Weights of a small GPT-style language model, trained from scratch on English Wikipedia: MLP 1024 tanh GELU, 300M tokens.
Each number is 128 + 24 x the weight over its row's rms, rounded and kept within 0 to 255. Layers, rows and columns count from 0. The size above them is the row's rms in percent of the matrix's.

# layer 3 MLP down (transposed), 1024x512, rms 0.015, rows 236-241, columns 384-511
size [121  30  94  98  97  77]
[[ 94 107  83 144 151 150 104  97 110 126 137 108  78 133 101 149 140  98 122 121 187 167 107 146  93 160 112  97 142 109 105 110 121 120  98 120 115 160  97 155 119 109 106 155 105 175 155 105 213 163 141 116 139 155  95 135 122 134 158 142 130 108 109  99 114 124 120 142 131 113 118 106 105 128 127 125 111 111 126 132 163 179 128 102  97 159 102 123 154 115 119 163 136 177  89  85 121 101 103 155  81 112 138 119 124 134 112 186 182  84 106 122 109  80 145 165 167  81 141 141 132 158 104 166 134 154 127 100]
 [137 158 145 120 165 123 121 158 116 133 101 108 129 100 165  73 145 119 186 107  52 150  94  90 106 146  93 129 119 142 113 116 114 143 119 115 116 112 123 124 154 123 113  87 124 141 147 128 135 150  92 126 142 108 103 120 149 102 139 128 102 170 137 103 119 112 148 153 137 124 135 105 143 114 110 115 136 162 170 112 130 160 105 168 129 115 144  88 147 134 130 131 135 174 131 123 145 111 137  93 101 118 158 101 113 130 101 144 135 124 125 137 109 143 119 125  77 113 123 172 152 148 171 160 121  89 111 164]
 [ 96 137 131 108  92 137 150 177 175 173  94 141 145 146 168 120 156 140 159 110 109 106 126 105 121 216 131 138 120 109 138 143 156 158 133 110 130 104 105 144  91  94 111 135 141 129 127 129 162 118 111 133 124 161 154 114 131 156  93 106 114  95 166 151 124 158 144 108 130  86 147 130 110 105 143 124 118 124 148 129 188 136 132 141 108 156 125 144 141  91 104 141 141 100 171 173 141 146 104 106 117 104 145 140  96 130 153 161 165  95 110 138 133 131 124 152 109 126  83 132 129 126 132  83 183 120 176  96]
 [141  58 183 134  84 112 133 182 139 146 136 136 141 151 124  99 104 111 147 152 123  75 115 158 141 140 143 128  77 103 131 139 150 162 131 136 159 154  90 108 117 122 121 140 125 155 117 141  92 156 165 129 139 178 155 133 146 116 105 120 114 120 146 102 159 145 142  80  93 114 107 109 119 117  96 121 107 123 170 149 105 162 132 150 129 169 129 125 148 107  59 116 101 119  96 154 165 114 101 103 128 143 112 131 173  98 136 143 157 124 169 130 150 121 125 138 141 146 106 125 138 185  97 145 101 106 132 104]
 [124 102 147 139 139  95 123 107 122 138 118 140 110 114 141 160 151 113 109 105 116 114 145 108 141 117 147 153  85 130 113 146 138 137 107 168 107 136  78 129 120 115 129 147 104 119 137  98 146 148 104 121 122 154 126 138 123 160 113 126 126 151 133 112 165 153 131 147  80 169  94 180 122 153 137 144 137 126 140 120 126 108 135 149 136 122 164 131 146 132 106 120 132 133  95  93 121 126 147 153 102 181 134 166 158 110 117 143 114 111 129 122 119 103 108 145 105 126 165 152 121 137 139 209 159 163 130  84]
 [110 131 125 127 146 145 129 120 145 139 109 151 177 154 111 131 133 117 146 151 127 173 140 141 140 124 129 108  96 119 115 138 134 141 108 142 126 138 121 158 112 115  98 124 152 143 171 171 125 134 127 143  99 105 150 105 147 120 108 143 122 150 114 106 133 123 127 152 131  99  96 123 114 134 104 133 143 140  95 153  89 141 171 158 146 109 127 122 120 131 150  98 137 112 156 120 146 111 167  88 130 143 124  98 115 161 153  95 139 124 163  86 159 142  90 105 117 140 164 135 116 104 136 102  88 113 124 150]]
# layer 3 MLP up, 1024x512, rms 0.0214, rows 237-241, columns 384-511
size [ 36 116 101 109 105]
[[142 166 159 141 131 144 103 188 139 137 168 130 134 128 143 123  94 158  93 102 144 110 156 130 131 117 166 135 111 112 109 149 107  85 165 147 159 146 123 116 115 142 130 169 128  71 137 115  94 164  89  93 148 158 151 130 138 147  81 148  93 152  93 149 124  99 129  78 127 140 142 121 103  93 133 125 116 112 126 135 101 142 105  75 151 119 146 187 159  81 100 150 120 101 108 147 187 125 165 145 143 150 105 107 103 133 116 126 170 142 108 130 142 140 109 145  87 108 112 116 134  74 124  94 165 164 150 149]
 [105 108  75 135 139 116 151 130 112 105 167 116 145 134 126 146 147 145 116 119 129  80 101 123 128 134 169 150 123 101 133 135 108 126 115 144 131 104 136 113  97 132 129 148  96  78 114 122 133 112 116 132 164 124 141 122  96 126 124 137 118 164 159 161 176 127 142 115 116 116  84 152 120 162 172 140 122 136 127 134  91 130 129 140  65 116 116 133 144 146 150 168 145 140 149  82 116 130 116 149 142 150 100 145 121 100 125 150 146 135 120 103 150 114 159 159 107  94  75  99 152 120  87 158  93 129 123 148]
 [101 107 114 116 122 103 135 142 147  42 139 138 121 126 140 102  86 155 110 104 159 125  95  73 119 149 134 144 183  90 117 138  79 129 115 122 139 143 125 127 155 125 163 138 138  85 126 107 127 160 108 116 149 123  98 115 126 129 115 106 121  90 118 130  93 134  95 128  84 107 107 149 142  71 123  64 149 141 156  86 107 113 133  77 171 129 142 157 164 132 137 142 113 112 108 150 116 147  89 151 125 168 168 146 139 120 117 115 149 113  88 116 111 120 177 157 123 104 136 179  92 156 138 157  90 110 138 126]
 [ 84 155 113 125 125 138 147 155  78  95 150  50 109 145 113 119  97 162 132 138 166 124  91 114 121  76 143 135 109 130 110 121 160 115 129 132 142 118 104 136 148 139 117 138 101 116 114 132 117 138 140 137 103 161 109 133 108 117 149 144 115 149  88 154 160 137 121 161 115 151 108 123 146 134 133 109 140 117 122 124 106 116 118  71 107 142 157 122 147 130 186 150  99 140 120 126 123 119 120 108 117 155 108 104 140 110 160 183 134 145 149 135 123 122 121 108 145 119 150 120 126 122 133 145 132 102 177 141]
 [106 124  83 120 150 129 146 141 123 155 155  93 140 146 151 150 124 127 142 130 105 125 109 119 106 160 140 140 157 152 145 137 104 114 145 132  85  94 152 135 157 151 171 145 107 149 113  84  85 116 130 102 133  78 104 127 107 132 130 108 170  86 112 108 150 103 138 114 118 151  81 172 157 151 114 117 141 165 148  63  97  55 107 132 117 156 131 159 111 124 151 144 140 152 139 126 108 129 161 111 151 140 143 127 101 120 111 175 151 136 132 115 103 140 152 127 158 106 126 172 115 145 154 143 107  82 135 111]]